{
  "optimizer": "muon_variant",
  "beta1": 0.95,
  "max_grad_norm": 1.0,
  "warmup_steps": 0,
  "decay_shape": "pow"
}
Each number is 128 + 24 x the weight over its row's rms, rounded and kept within 0 to 255. Layers, rows and columns count from 0. Numbers have three digits each. The size before them is the row's rms in percent of the matrix's.

# layer 8 attention key, 160x160, rms 0.143, rows 109-127, columns 0-159
084:130129135115121145108158095138134134123178080121109107104150104148100140119162101143086101148121116158150141130116133175131127114150070115107138131123128145135135142152109131139089127118160108099123093152150120114090107162118156103142178140128135055157117116146122125138111183147111131117117124109143126092160115139122149106116076132132144109115161145079178162105101079136128115182172146114133152133120137079167126137152142140099111155121149149155138137156162112098090141120123164
096:114165115147115133142173113140127162096116124137121121133182131145131128088108091106133127113140124160158137105132152141140154130134131132176102102112150171155106190130142130085125139136157112125111142157169158103100103141117102117094093123107133102096099149084194121152126131126123153113144134127114112163115136127122109175142155125152112110130174097111127140123115163117162151104133103163164164098116126145107073102137121157140104082175116082131152139168142131104122123143112168
094:144088153130113110166118162118140115151087137112110145146124147119125146143148153154128141103093140136105153094136103136145092112139098145141118166188129148149117155090108127090156139130055115114165142139115167174152088131127112098080127086103145097122113109131117159166118137114098129087164153179129092131138148147127137135132114141092142135112091075085120111148125171161166127137131107113129090129103099096125129125128133126145139128137131133137115117131128164161079128142142080
094:114130128121109073107113137134140149101147095142112085100131130128159139118130099145106171198106091161116156121142086160131141100124119142127150106143149120150138165129114135115148120098154133085144107113132124118130100124092124121090155117120141127119106119138145154180107089125157143108165119184109145157101125125134134159142138122123140147084106136110114168122131110109170061156149147139126120158126135136142123154155115181173108114126101115185087100116106173134122152099149094
097:117076133114107056097123127154107148137141149138120144131094107129136145126160078152065131107158130111125174139089132136110172131107156149124144089116089128112146079145136111148170118107138134104166120116118154111134121140118120121121149130102098097137125120136114113152111128085112171134095149105149134131131093090151107100135138133154124150164148104143148132134153121128159148132113145098084143104110112098186143139125151118138130122182099108153114127125125156148110060075098136
098:121134123120137116146103134143079151138082130170095118125140097116141128142119117171130157163141149201094157120105105173108112119157120125101130151131149086133107186102147101133114122103147107140132127155147096150126136129117120083141105165091134136150134129131120136102143071139113120143138112101130142111141116191126147127096135108121138144123083164167155124196127126150092114154160115160131142105098087102136113110150126100163120110125133102162137128122102132137147128154153191
096:154160163123186125138140125097092132156140133111136149095115122131153142154112198105140119144145124171118165121125093125114105092114142137113107111099131112115124145117135119159133199122119123096089104120145141124113131161111106071103111118126088111146147127163141094119103151143173072119071148134111145154139106159166162106149178121146139125121147120132130148134135143116114144102128155126156138107136137124159093146161175158114136130098136161111170129104141111150140094098109088
112:097118151139131145145174124094185146120104112131115132109124116104127096134100119173119161118146140136080142119098102127103156123132120115127111145147116135096120159103114137129095137127114098118161102094124125177113131128160054155124147133118113102103146117110109130161142139137143122084109168090151124116127104157114095146098162103135133121120138074109115093141116195104152089156140119110133075147138114111099171101125093124096171107095105129158104119167160155098141125119116115
101:115118111069104141144157127145144149140134102138172141143116093164179087134128145145102155103169100148109127151120131124109123112154139136156107132140115117083093146197116143121137153106118127131165152125128136118128114150155107107136091084081090160148128110123124131123113126186160157148141149110163110133115117130114110166133169123108139157114163116100116142171115103109147082123138079140173132106107158161105116120132136118163101154140110094122124145123154150150099178111126084
097:145125102127101121074067144152054135119127101148108156116120161167098172152120135145139160091135115133154083107148156113145150139119111130112095109100141157148116107089132153146183166141087168098127131121138174120091095130133134126111120116113147122127132111114101097114139121131118107151127139121155126137142110164156105086135145142109147156137094149119125079143101128115115141103150156108149127142169115140187086107151140090093107169122126152100102140112131119113104105136144107
102:111164108126113097170130162109102138134141151173141168104167078106121109149154140142125156118122125156128144156143138128081126124127108111141115153127127116120116124162078167106101072117115138116115101097119092151106129125140099113118112060076107162122089147129134126135137123161110104074163110140090093097133131106138145211119097148114115115112139129151111160137132159107113093123137072141115108101125154113143121144115100127147078102113109150131134131132110138156147125114147139
105:119103136083111123117126142120114138131146154133155150144125155143109103112137116153147138135095125160115100099149134117145166095144136132132118138098116101086144138106143116174112144152106141138117166118120131106157141157149134106163114099145132120144092136124131114080133136116129115168126091128112131143152111127143112098121124129171090121121157129135124065130077111094124129173174088116167137117111111160182130151144165120148083126058127131128100123074149103086103110177068120
114:124070162097144144140151128105141159119103125136174141112117148109118134077101134115135136150081097114070105100123101149114101113154115069123141126149123101094128096136104060137114126077139130113123130163096129136100131126109126125099137117130120141149124098121154108146078100118120142127107142122158131127123126127097098161136158113139093132182149130154115108115162117085150179118120104108132153118123131161152130104192193088125128130165109135102115110118119143110104120101129138
099:122118069097127139143116114133128118140163103118157078143130155114155128130078156118129135128125123159141112177124170100107174114110137141106158147122132148114108144122138115146129123144104125089144164127140145136111116158110102120110144154092156116104155094125140163164179126155127149153172181114102134131146171105128117150118094134096126080130109156133117122133129099055118080116112084156149154081102120146130089137110122100126128058108130132133125148142119167155117137119155124
104:108112123169178127130128130097173142134137114157097116108101135142097106117091139073114112113129138102158178157080164146171150157163122123166141140098149126136123149119150093128111117127131108136116113086106112186107088107119095089174145138120131152125119127153119138170148165137127133152167178143137126113129118157072157130155098166151128135114125120111149108123106141183091103137115132145109138182146128110118151132117134111134139126133161107141125112109182159134137089132133150
103:146107150100101107114156140132135151088112154121113131124114100125146109126178116111114133126137133114076132129150133123094130127136142083091135121125070120144106138158130086139114133116138152092133137133119066061178125154124127118132100111090103163159129094140133167140134116106144126094130135103134149086122117141158153164176120135147129148162141142101144122147101153130115186142117114156141122172075166159146125106103154102145136138168119123162106116153136080114150104159085139
103:103103140130159106145148137182183154103152096137170115207138174157139104092144107160099130104126124128140154160137120128114118124124083157107155154122168129080145095162147152124086124095150110109143134127104110105091134161140124162149115159167110118138135122124101168140135114146139149100123128117128140125110131105169095152120143147122108136138101115159119110102136115152110150081116135127092128156134147133137097121123107089160119130093162116093097137119133177182112121158138142
107:117114166146144161103150085139132165065159127153139143124142081146143144139164109162151134128126105161155122175159122139144155115130172099097092132169089109090153117086142105099134103130179111138125159131123115111109099089126139151125102135116155135139132101155154104160168140152130125128154107122140133092123143163195115134100141102123157178131101124116136110151132128131130132125118099148170080144106120166157116082115145099112163109142136153105109135131099131144166131110134128
113:109110173128159073146150140072144115108128096129099141118109103122142127117138144128129176115123114114097153125107165114080157102100129118156125127152108133081104130095104129139109162164159111134117095104101068131086111141164097149172137153137118155110152124161104122132116158152117117112131116120143156117117156154114130137135147146153152127155111113125126142096145148102107164134080084143102136145181094137102149150155146086076080099151119146144132098146116168139105145123123133
# layer 8 attention query, 160x160, rms 0.143, rows 110-127, columns 0-159
101:164162126115124145132111104166151106116104104106113127147153155138158166136149139135164144125114140126141149110089148158168114066112152093156124129128126153146143106099118101101132106175164143120126131162122157095127092133140187131140125077124102146156133159119160121209126163164147138095129109142159133113117138164118132156174117128141165135137137090107110084096110167128177120129109100129160115135145147158156127115080159126132110136114101106093142150131118119108118112152112129
098:140112126152116173140108127122143124083118151235114131130120130149149147128170106132152142102132113097125128151139099109133148110130141136161094133137156106093097144127139132096108086173117182108143184124110086142139130141134077129084159154119099122124151112133129139111176121123131146096142149111135082159070141121121125161130110141109123161106138148136106153104093116118116139141136101124138120113140130136135134113146125110108161146173147166144102143095076140155150094157127127
109:099138057150144134142171189148152098122134136140124085066111169113141116129126169167077110138127121132114112113109097085109128103079110147159158158162069137124145161141078134099104141109125093161143099128090095121153109133099109148141122116106131131149138109119098168104154133105155140122138137127116148120167138118107125176104120137090150125106114125106122106151129132140136074142111100127131111125101096121131128119112100139119124102152135140180093103108138128113141110134140107
106:099137115122163153163099088134120088138101166117111152116102140159069151142102121119130130108120108142140151146082129154089160179115153171109141133130120135133138103167126132096140104120118166127094112112111100154119168090130102146117140111101102109130151119085118089144163144121084142103132132097145127088172157108082153117127102105128081094151151133109143128100123096133118132082138100118135103115096159127104173125100141128136105096149108151168091138160141133112156139121102108
106:115138113144104094131094169113096097125135130116140143158128155131128126137119130143096093102119129123106138167121107142154137126154162132156095174166099129124131121148130101131118135178103108158182110089139103111143156113052075158118073157120127138115139142133109067116108126173141110168146151151096121127153113125115167129113121130120148116151104169141139122154134123138129108101179131124082131137104111080134103154149090106111149112083092145152100135141132134115165119119101148
094:113127125134110135136093114142115120111114107107166127165147152132149160121172152065119147157105122159122111147172129156156142118089089121125117191112131120142168178112158113155140123112109114093130121091127137084106127157111116094153122115097113121137114120191134130128129151165156081114116083130080146139153136158122144107161155106151140136142142119117149120157115137177143104086103112139147166145129118137097154119113166122131150158085166152111106149114093094125139094131107112
118:117118128176135156129110103114144145104104121115146119082136157135159143128145123130159134092139120118085143117078137128086129140135129167143109127163106110101117138137143148115130124111134069167123152065152110106111133107092120145172141177122121147088102173147076133123146137133139131130153158107116109099133134142134163176092121150118113138147119140144116119124092105129169107149148061187112113135162109139100100124078129139130113145125116152161103144160152158151111136113130078
094:142125093156103162122121133147103151129120135108125123141150123136096177113116101133113143131137156090168121137137092131136122157151120133115143154107149106123132148150146119133084134113131146160164143093128133147131142096111150102142149100131147150128143126118174114130114125090090177149139155148156160137137096099177125178138150139117119117100140168114171128132151131171159101147115174167140097168149137101107109093175120120155143061141151130095139112136165143185182131094130109
082:134114087135124170091175148133108163134126068125114132120117125152173135180127118117164090143111149141095092106140132125152136118140110104138148182132152125126104115106175162121140164129138122151116155115159061093145132136147186126148123131164108114163122134114144077088132146117122136135126097119131108157138146126097144111126103108145128159154123140076096094095103102113134108147116142134129123128157149148129085132159100118094138146095152166143126120133114124156143111181094094
085:113120118104080088146131180097130122161119155123132134104127108128139124120143187114120138094118139147125152185085134132128096138113118123143081159091066134150136146129101104139138140131116154141147149122106142164084152123099106122137131139108165126097133167135116150133116119099133129157162110131127133086178113110122120121152136106132150139149164173139174095167154162134109072139165127150137093138087096075127112119103151117165132085153115118139146122125158101147119132098108149
097:166124141122118141152135084085075114113133108164103131122152153135130127086129123107135101113105164132133126116077143080143107131088131109158103105130079104126129149104130084167102141178090097104119163140112106149131109105121182127131082097132083119139134131126120111122127114102133158121182099141107146160141136125123143074113143126140120146119151168104150138144129114101122148138138159122123142182146106086126136103106133122130173080125140152139082132120155120129112081164105140
121:171094104105154140111111132102118096142105086104100148132150116132101131143138157119099132153092096089164135138103134179121117098158124115135129133131114125124119096083139116170146150114162137135123119164169082095119142155111134128064135082122122102097095124114131115146086140113088134117135124113140143178102111133169139100126196124134142128191145138092129123112148111118124109136110168108157150153146128121142115111146154140103123137116142103130120069131138090124111080158120160
101:091078098141142114157154154128090159134093089142156109154137155132122110134134143123144139116135144118109093124091122080127103124104107152155118138134125103086116145105129146097120158095109080178144133092112144100152162141112155155109088171096107156083158174137134151094120127116116126125158146108125182145165125115097143155120111133096123097153121132123101155144098118117106079111135132104151115123104114136085090120175104124109107114163120114161150146147110165151108145136133163
097:119157102104131110119127103174140148133145132175111162127108132071157094146139081092139124129130120128146148140128114100124129132084081125103134149135113141131080129091148160124137145138126124134125153112095072121132124059138095130107188130125088103148119170121142168098104128120156127115133152104158101138127128181126145133116133160132129111111152148147116156140121122135121112071139130137133155155094130117132115084108090130121162141111133152159098138169099132056116112134137082
105:115137127122132146126136108118163105137144140118143152092122177141084172131158166126126150094125125075101133184125114095126142122150129129132142127175122140160133100114120110137127162128134137107119125129126133087129135117100130151120128125103097154108129137199138085161122147125124137142123134162154112094118111115172121128182138130166115095110188125156211126106151133089115138100117114112100154124092118109159118113132161130126105158109086153179150129122126090101139084127124094
101:115122158093161098150101157152164150087135080116102101132122133125144131154105119197127116142126121088106152144108138123123133120138111151124156097113099097091142111108124151117177091135124122106144109120146108124128073097138116173152125102147174120137131126141111145140158090126155116158188117149128123146152132127148125130089127142082083155114146167113121080133115152156134105149112139117128117087101125093163102101126118125127089107159140105136072137147143081171109143129105135
101:137164170110163129138154133126134155110120146140143124142126137149150096177147130155105135132124103150125142130144107136137149122160108087118136157134153170137143103125113153140132132103161141182148145172143100141137161143166121107111109121131119096122154081134139083178147146165118077138119151120109135148141081134120085120131146128160130113159132126081165103175160089089088114131159111108132075156100146166103110137112158133140116136108102155074131137129135112118129110109087178
126:124154146103128125119112146141084157111122107129106134099151094113105153126101118073108166142106122103116114147143102137098166094166144111105171132142156108148134168096125119131117154117142137104089113186136110106110133118165093110140166099134139087085112111151148142100102133137109095133105127142100158101103120147138137090179166117174144120152190131085160154111148116133114151124130125161129170109117160101180123104117172143106112117162116147101144131158139150126123134133140096
# layer 8 attention value, 160x160, rms 0.158, rows 96-121, columns 0-159
108:156096129137143117131143125176100121135127136139101149126108154132123160154128157113139117151086123102112109127117137179079129102119092163160107182119136140142123120186158134132127133101160105106128111122153137122112118200119127105141165145123126137152156133087103134137134105085168145145148155122090108132157069107108097117128148132137151168111143131118097120103123087082155132117134073156101121105104108127123143097113129082155157120129167083133135138098120118117091112102156095
102:155166120099114112113116113115137165123112174123119171093147093128112110126108116123116113130135113133114081139176115144113161128155126128082127087132102134134095128143099117116150159126139122097071115097131139110156151121179098155140077117134096121160131100161137146085171149127123131105097124145098118108121183120081101161089110115116123137135132125125122114107115161112116114127156129109186130107133131161139121121128109088109103189099115099187096118142114148117144162088137114
109:086093137168144117099096142086126109116119088151142148138115109138146132077136130146143116096079158101122122125106125113134163085113150126128148105112119127157116153076104127098128090152143095185159089171128146136117159116118149143113176160141121099060107077104110147102120152131093136106143143120117090160122107118097129112123129131137153122164136187131178111112149121131117109157144145117091107117113106105150126149142146153086113101127125125132117146123179135129121112096120118
101:130137157118148142082133107130136115136156145111095116158070080084134128149128112164157135131139164164112144133148077146104098094132157103096156157150109109129165126115095155119113132133139136136123156122136142091124135186140120119120126124117111163087148131170131131116140161096138122150130140192125105165139156140126105155111103144150148127136119177148121177192143178107126131115132085116120099149138137120151169123128146084093124139158142124106122104088101125127098163150145110
096:145133150196122124120113149149141098138112127131144170104120143161143161089108099152164136133087115103179164150089141110130105154145110125079075115141125114132136131141147125086104124124135081154120093078137121108107131113123129148133126143177127114153154102154181122143152081149098152096145127120129111142108145093105122123138117094175096173139096191158163124116139109098106128148120099136171119107156146141146125128115113107144163106105161120138137111169140153126133123129139123
090:096117139106142150105131148143140103154095129089142094146133157147125125156124131110098129163128144130127127098156089117135126127152085137132099160097160119127187156070144092128123102120110112140117169132074111186128103129100141128115157147101056121148138163129128107110144142119122145164084145106127130166162109107180090132108123118138131171104123158123113128136133118105140132141143145126136136114124129164120117117123090109094144146139134093082121076161101146092086177118140125
105:125160146154105119132173158137131079104107114148129127123131095137158135112152137133146127137173090148131106106168111162131174130124123155118118122093110107120143113124110165125101131116139150151123124112150155096124150133082155153126121093104139059078139140118097128153125123147092125130146137123118153123130093145114121121111146095116148162169121120099102172130129090100088155107141125073110096137095150116102116127141150167151131195150100111109084134131082099158105138144179115
103:150087124152094116121110118081123133102148136132113111120153102124122095118123177141116141143159092137150121137087129155111170123098181138124142144100114097170155074110132123186139132144116141155146112094105129155168164121086121140113135137099123111129119146157124103137129098159147139127124145148129094118086099141147122111115090071166106133122137132178163099119109082158170099136118169116142168134148098092115114151119121096097159149106125130099155136103080128141112147124112130
100:132142170123130090120150111154091136165174119142107094137125089128129106141123091130143154082145118111139127103122079154152133130155104182140127130139093176110078175124109136154146123112123119107136101141145154081109107128109115114099102108127168114109154090113096084128141128098163109121145138103155145169147120141129103110110127103139072138141121111130149118127120112161123129137114097144142142140144111125159089151099151083173114128099122121188100139169099144161095139108159110
100:121124115161124122116111142161083153149135103083110150164128164143134191062090120125143093139145106170121172132085143155198162122140119144100135149149145121143154147112158169129166110112115150116148150146130157137162131132162122111119134121097164116099134097123150131149126116111128125106138165112145130101160117136164117088137138119139125163173139148166177081120132149129090106117140129134110135099132102135092134124121140125128111078152129106132174134108142119121150104115166162
099:133123088137149094118116153136144120090095111139099130129182126152106158127166136126089128152117148185109157156101104132152105136112122129150128102141101123101115110140169152123114083128096167111150118139151101153096113136148160117081139134154110100148113127134113121124140091150099176125132125096127129100158118166153172133063142124119127133124118172175097068087125102126134133118132153127093130127141165138155136117119141106104130136101132130111166103120170141108139167134060143
103:122112119139145063121109128116094116119126111135115117152128135195066135130151076147109124123130119120132106125169151121132120130098128145121159122123101115155105175136145106176116144128094144125134091107097157140132112151112081118141131069098123111131097103098140106127105129113188150148158139087121141103142129125131081065089110151132143142133096119113140133099141126152129123081121155148116085156132130143126137123099158134122176079098150144119129160099147134147169091107138138
101:127127101102092120134163145131128123117135171133108122175087096128126136119161142131158143138145172124098122122119161127163142155105137066096136104150097153129092103136075091080141121114121118144117150135124151152132150144127085128115129134118108124120159147138122157118145143090148098129110180075137195170104166086135133125126129142099125117126110126164124149133151151125171157110122113106139105127086129069107186165127142085094142150114129145133115136128129146174142133140138145
098:117142098119132134128179106141156118119134152127122106093137107113139119098166135146129165143116128138113097107127130105166144077079152108094107099134079134158102146142126155092111103124160107073109105117128105129124123094122116110113134154137171126088139114142101106147127176120107155117137169170146128158143097089124142155138165105171108127120118108134099106112140131108170125102085100110185157055120135117157107101157147130169124146116125099171106140107124141126141148134147116
094:133153140116153160126162170151122134120143111093124119148134170175140105130116115190126115129140127137163117149128115172133169103121135135150135142185155097128130105166169190085151127112102129096157117160117133103152156168129082151103108132151133085097131140126130117098114131111157124106149109113138104136113099085160172150116142134153079177153163130149132143117139128144127107126136104102140106109131106159109130109079112136077118141116134166121087135122091098136119122107116100
100:146146126091130116120156167092123075124140161143148083108125117130137123120118156139161114183150128159097119141102143149093100147173141118134114109095100117104208116143132095082119133141088141131093133105091131123161154151152156122154132144176073154131096117146107145144118129145124125115117101119121102117109157135142125149097134183136119119123157146086160074142131107150169102137149132122158126116131106160116135134111126158093153166085140121130153167111149138124115123114096143
097:187139124094173139140151133130127129129154162135118145115158124165141174121135129151134116130115142143136144093125093105119105093105118168134099134152158140120104106128101125079126127160167136155136149108116112100165128094133156140129158126132139109102116179152135143129132133158126159109158162136183139090156122106099140150137115134106096139130086135122151119117149139102139171087146147167151141145071139113128158078095114107114108124132105103115074079164089144151103121116137179
102:128123104085111122085115117076099133147111092123114109093069179183080113170129149136151118125165149088067147100138136130110113107112128117122142123135128116144115150083085119144172119134154113128121183153165101128131135145127069110156131098134150131121112158123080134138169140141128124121137151118150094135104150125132168126090141072108097169118115130131093116117110115115103101158138129115173126128112151102159140138127153104139135122124152153140121097146144135145150129119153155
093:138144149142131128134139140113158126110164109159130146128141108105123114143120150119131163126159172127147150115135150121131151147115135109105177159108133067111117038106100142086106103110107153064087121150083123188139134115167111101135147119118131103140166121112108129097089112157110141142134157136088127147136153121146125137118083144164117141114124120079165114127137144125096141082138113144119131112174162127135138137142126120107167105118164096145141109122084090150103123131103151
094:128148114120164139164157162177079116124177130148121116146148137149157114138116156112148128153158122129093114101129069125112106132108088157108117126143139092131113121190104176098123136138145154113134114102101154135137156103102125105108172172138151094134117131133111108115145118101110154115159077124137172132140140106108146086094169093140127148164111121133159147147117081096153143123116128126089119142133113074150101108123127130102132134150125129152138104159121118128062123084150133
110:105121133126154137117122138143137139056148129135128105112144081168134141166140142146136140041109134088103109138139131110140113107106134121127160096111087117141109092140120127140126146142139131159103159109173166126162152109129125148131128084131148129108190126141124141114145145129134148129100129099119125106099201162138138171122125098122141155170106147101119127117132132126124141144114144194166131126071149115115115144169138138136129124094076100118115106136132096153118176139146114
098:107084112129136109163111084113131097120142126112112089134137118156137122114148127113150107082140086134102121138152118148122116147130137151145165085132130156163144148100121126172161162195084143084125145155118096115110163081134133134135120128145147134164157130122137156071120114094137139149119130152102093117105119076145128120115129146138122146106160096119111098109131137158127091148143141147078130074112150119091122153145135118097163093127115121089134139120181102114115096133119073
101:124121127132109177121140087119136133134163140132149159133128066164096113101138159122121118102094117127121170139157105078122097100082103129142126139119124136156131144121128147100090120127139121133143115102129133116105086110095159124207105145142112153177095110066171165119114141179109116125122138122132129117128100133128125127102097105112158087120177101133099151123131107115145157102156118135163147130132145154164111161150189164132134141121148118135127131097142142105138143166125091
100:165113143157093131099097167090130149141128140163095113108151133145132108123129127113091130089138143086141181095149142168137136133143121126123135119130141135141119143156086150082177135130074134133113116110124113115110145106098120098121157140114122140128175091179138113151094152104131155145175124126126147153113112145123116115142118076100144152098169112117093107189120128100167140139127114140113131143129117102138131085106124104082165141141066135141110096122093159122145116109169162
103:111145123115162126156137131108156140155121121171127135128113140188085147115133153086171118116101108173125144150140135172081174129142115154132119122117147096137098120183165103161169118106122161119133069128129113138087084142127140097142115119146133108155117110146086081134114138149079136116122091137128117101148141137123122129138088117146120140122080128092120163127143139162088101143095134101156139140085143132099122176100141160140118128115140132137122151175152100096121140108101143
098:124150141122112061167115119187124103124094124150101171114136129133144137118112108155067087134149124111142147152163109114093103136160112124119141102120120088136123171103129166135122140129142105142165147152112163169149111126165176117166106134123137145144141153110118137153100078075107114138135147166160104114132113161135152131137165122123142120103103100106136136127114159123120153133133107131139161085153143175100169155171112149159154098124131120082131107125113128125109127150114177
# layer 8 attention output (transposed), 160x160, rms 0.204, rows 96-120, columns 0-159
108:124133118117098137139142136117135107105102133107110120100150125157052135121118171106115164154141140106148142086140125146157135172103150095132129118136118117136125193139153093113110108091128148127063157141096133125145084055134138141104118096117110158118127153113149131107130163161093101164139132121188141114115184182119125151110115108118127097142136122096126158133111114103106129117124173164159156095165170136103139130130154129138118140135107110119131121164111147136146102128140111
103:125087100139125118141149180137118115123171124155125127156126127094052123105108099139126131157177113138175150159092117110099140101118107074103138143131139112104169095119125141112105112110109149127171086103150111129095137167127114107121115153105159104130138135108089112136094099146124102134158153149110123145144112131148117153122154180090102155099105110162128178170134115128122128111094107135125133155100149108120152149067108127128158122132150112087119169134098114124132141107106157
114:169152143124140149122148118109124108136145123114140126090124137099163146145141116120133145159140130093130089144125133112154158148119105147120116177150119125148115100093130167148145112140095108135126139113118090114137124112096124137160119177071163097121135129178136073162150132141132089163128115139128145171153099151134131121155129105147127126123099098111132068087092128110129141159186177153114118172141119112147101073178156163143136144123122106131144143149150148138086149156123085
094:097130105115104098088084159150108128110116114152119143133133181097153112121075101097132132118146091156135104153093139142137124122140134091096105100139139155119116087067124107104092134166125116144121103104130091131184143084119091176113139132076110108088125147110146124123129136162132134094123137085102138108148129136130178097120123104092139139114146136114158125148133143066164147118103163145115134099124142136095087124124131151138130116092109119112107138117124172162105126105113160
094:156172121163102148139141120107130127121151115126111093143162095098101152154106171116106105103146170129104101128162136118111165112105098113079154119129184145174100131132093119109115123135141139086080119117121161171122074148169114138106125129103118096143133139112119166144118118121171061172150137161099137114119108159153090108141124150121158103121157106122106112161114152182123122144133142113129123161132107109155098106097129107106120106147119150109137173154133124132138129144116160
089:111140154121091135135160176149159145112137117126135126107138130121178139133117112134166105123136121119104107144128153205121085147132135083138159102137115128153117111115112145130105149141105144132144127132157130124133105112124076164166174054184151120109142092128125150120126202126140121132104136112156132072081134121132142149112103124141126101106140123103136116111129142137161141138068135147098118124120174115179122143152170126121089140142129144142129126125161112160174118149112140
102:090114153118139098116125112114121154146140147112146086167135129099124149175104110142075125152132123123108086160110176133148116137148144128121151112113090126114135143139160125137084154157146117101149112150111126166117096131136121129118113175128119107139124121123125136111180136152154127092131097158140140110120130116088153132113113171126105101079135136174144134121134125126133042152103119179097185120127146122162148192095129143090140106149102098148107138117136147114108123148170150
101:120141118124125113113143110126135116172067140114169152168133156110143090133143131167110127153138149142073122175141158122133089173144083120132139102154127140092100149094150144110111140157110148127135124130119102098093118148154130162176121132115116145141117076096092149103136135094106099137110078098112145115144167129130139104112141160120135146129095123128125119148152123128150182148119103091139080170141095129121131114155156143167147128149136137148095144118088168093179122125144110
101:116080098111128132125141138181158078113144069101118126134080156128094136136128133140095104151101136148163153110125107173118119154170152089131157155163110146116118127128149122106173146124156071158118126133134125126130077104140151128152135113092168113098104159153159121124134130120146134130087141166123116132157150115119124103134154158087141153099147114085128136150129123116094128122132105150150156093123114109161120101141130124094122088166109116160098118132121071106085115155114105
096:143144123102102152144131131139172124173119150133157142139116111146144102166133124135153154091103125076149138110138094137104142125129123140143141102120114101186073127151100105111134147147148111173103131152104149133101139128148159164160116153108119130165124133143169173137132145122103118154133123152113115129085129138136114133160148121160111053113101120103104158157090132102166145128136181148164098168166097127161095107127143146149178103118124126084117100138144101161141106113139140
098:127151135146099152140134084122132139148151149145107176120176104108126096110097110114161113175172119104183142088151136096098109113113113152131108130111126124153137108101099109135172131118115091115105112118129160136157117155118080156158147149113173184114104083102122152129142124117135082126114094132159137104129147074132136127155117114163151133100087092138122182137147144144169155130089124107103124148173139158118112119127126124128166115152134125145113152120085102108151115147110112
100:158167165115117159128126195128124107164075137137130087102123152110139156127109183136137120137100117086143142119090133085117126138177156122122133147111132111122168080159166126132145131107133066116131155172113131131134121121125164158111084154154177156128110156115107137100123149108093153149087153152171135117120132120125174141143108161123107120133118127139093126144096131134135168156133129093144135119135128088118119099124114116135113135167128150145158103134106090100107130105150080
098:106130145102131133138128151080129133128169123121135129118145146192130151130156125167087099158138109119125152145138108117163116087152114148111114132123142098097163119115136157098107129177158140167147182148111077123161110120096157152131102137134115143122139136122113127088097137100132112137128112146098131118174135119155141133100087133100130157077160179131129143180126136106146101125146155121131123147150114083137092109102057131110125120086153117106091118097148167092139115107144118
091:145130141124098109158143152088108105119155135155113120136122145164107118139102118138109108134131164148130138156126120128113107149131153136164138142176153108094106126114116099176096152102099135137157141095113150072100102144095132119085115096054090098146118114124152140108148112143124103115142071103116150125119150121103106117110091133073158137148143084125159119114128155087129117139191148145100159172135123165122122143090111119071114129137097117112130110158133091118131114120151127
096:097113099091107103144120137139120138109115164146149144135120130097165124127118117137105054097130129115085133119171110104119133151111142089114183110104087134132138116111123115144076136128186116104152117135121096132157152092101179158149154120116128182110110132116181156117139152143138133155154139125134151133093148187135090135150102134156149121086098096095150136152096091094114126160155127140132178120119124130128122119130122127129101161133139123160150113139096109109093131099124168
101:103092135133115119125150188127145112117141108104140156204150162072149119146150155117143073098170118104124140127145184130148139090131111125174107121137152084116130110114157156097118133123112131124154102138138082108128147086149119128154145105131125149149118134114125090105126156100163080169166152087164150114105101122140111137120126110163154150129114125131133142132130125155121121111158159113130162165096147157152127118164140130097140144132126148125129146161112141124158174178160128
092:099156157131127132110139148117106122120145079117088097139158117139123080133132127132147126150190151128068151133138126101144127128105122114112138155151140086149079089148150137176096074108144101115117137119125116141102147164134103178153125114122151180108137159129118138151115145138151110133111074106113101144129126143146087099121114102114150102112163137136126162154098119134124103116119118126116148092160069133128113188138128159108144120125139132149145170089158096131136125121091173
099:093113159114144124158116151140170155118134114122153159117139112072061103096087104145131133114119118135149104122133134075136088140161101142147088119154094116077135131139137193130126117119120133134121098107133148141132113148118136172085129114127164157102105116172118123130100127125122113146066121121090139144166132139139103125087074139116132125134139124109133075161134140109109177116102140165087127110133085135139143102118095122146098145109096109119107113107163104104104117139135112
091:101171113104166122157125139148157135120096116167147122140203124100137128105102100153111108132133121148128145136133172117189135093143093144140131089145166140170098113158152090140141110082116072117134135154171116140133144175115145117121135103147115136113134139138136123110171152155149110124136109123138138127115149122108172121124140146082171109144165139157113124148143088110164132136102191129190113119097147111163125142140113168122123138140136125096146101126115110132119172116142106
096:106127158124103128118142144114117156126130120138109139094133093126113129158138131150105076120136149138121162115129156114147150149114166100125128128112088169120110144076137127110125129098095110157117139145154104146130106133139136151124113124143129115094095153110166133093154099149155099137116114110163089134143096121101106130115109144076104132088149123111086172113069159107063102182132101142169184102118114184160119147124136156150147114111123109132077172117144109118113154136111135
101:085132124115142152118143126124156136135144097101067140147094103105154106128157141131129103193132102217128100107077119140147111116120125145128122094126137140111129138116149143156132120117090111080162121135130074166131120178108120148126090163132099144123134150161118176137091090153157120144125098142123085149134157148137172092103120149128084121119097151144128117127126124134118112137108136129099121143139112093152134111111144123085145158129133116128152111153120151126116103154068158
100:167120144155147146074138151112120154123117144116114134154116151093157123135145147143117117120122176108165130119115153125138109138170131119131108160127104102119125103135123085113151157105133118165121128132140115137124143139132146126089126118166126176145121138167136122128092158176068133161134141134161081144158149153149172154104180124093103126097098141074113114130132122187101157117124120145130073159181113141128158082107132136162116191091118139127127117144123141108114139114125104
102:160140115156125121133080116075141078104123129133127097100124141108060128134134140069121160120181119124127130141165105112096133168127143167191140148111146128082112126162089114132116132123109144109151088151119087088133133134102090148106102117125157115122133112152137104156122128132171159114149129112137121165118143132153169115132144106135135162140151145127101128130172140141142101123149095080113083141152155124121146135101097125131102114145127160125145146149118112174133101151177158
099:087159097143196107159129142123117092089117136121118097140137109114173112111084152176139131154120144121137130123135087102120128123114118101165128191125066117093127125116147120172117126124112114174136111098118145123123097130131124183135092046163157128163132134101112115106118104128106129070139120140122136153125147102131099145132103135110118139156143179124114101143105161123108152121121132151165126129128090120128114127145121104134130109139157092156074156102127124134102106130116126
102:129100097150113154098112092137115114145103136101150121174129155098088121135140100151104093141128144098151163099125159114117099126101146149117116126119151129121116081150173131128087175136166124104107134133090171143151138156173121112135126154130121127153102139116169100180149141121151144153145161098142122102111120117103121134119142142144154075165131098176098082104115127117113144117120065134151107133153158091099125123136149109181097109182114087109135122133121120135141151137139108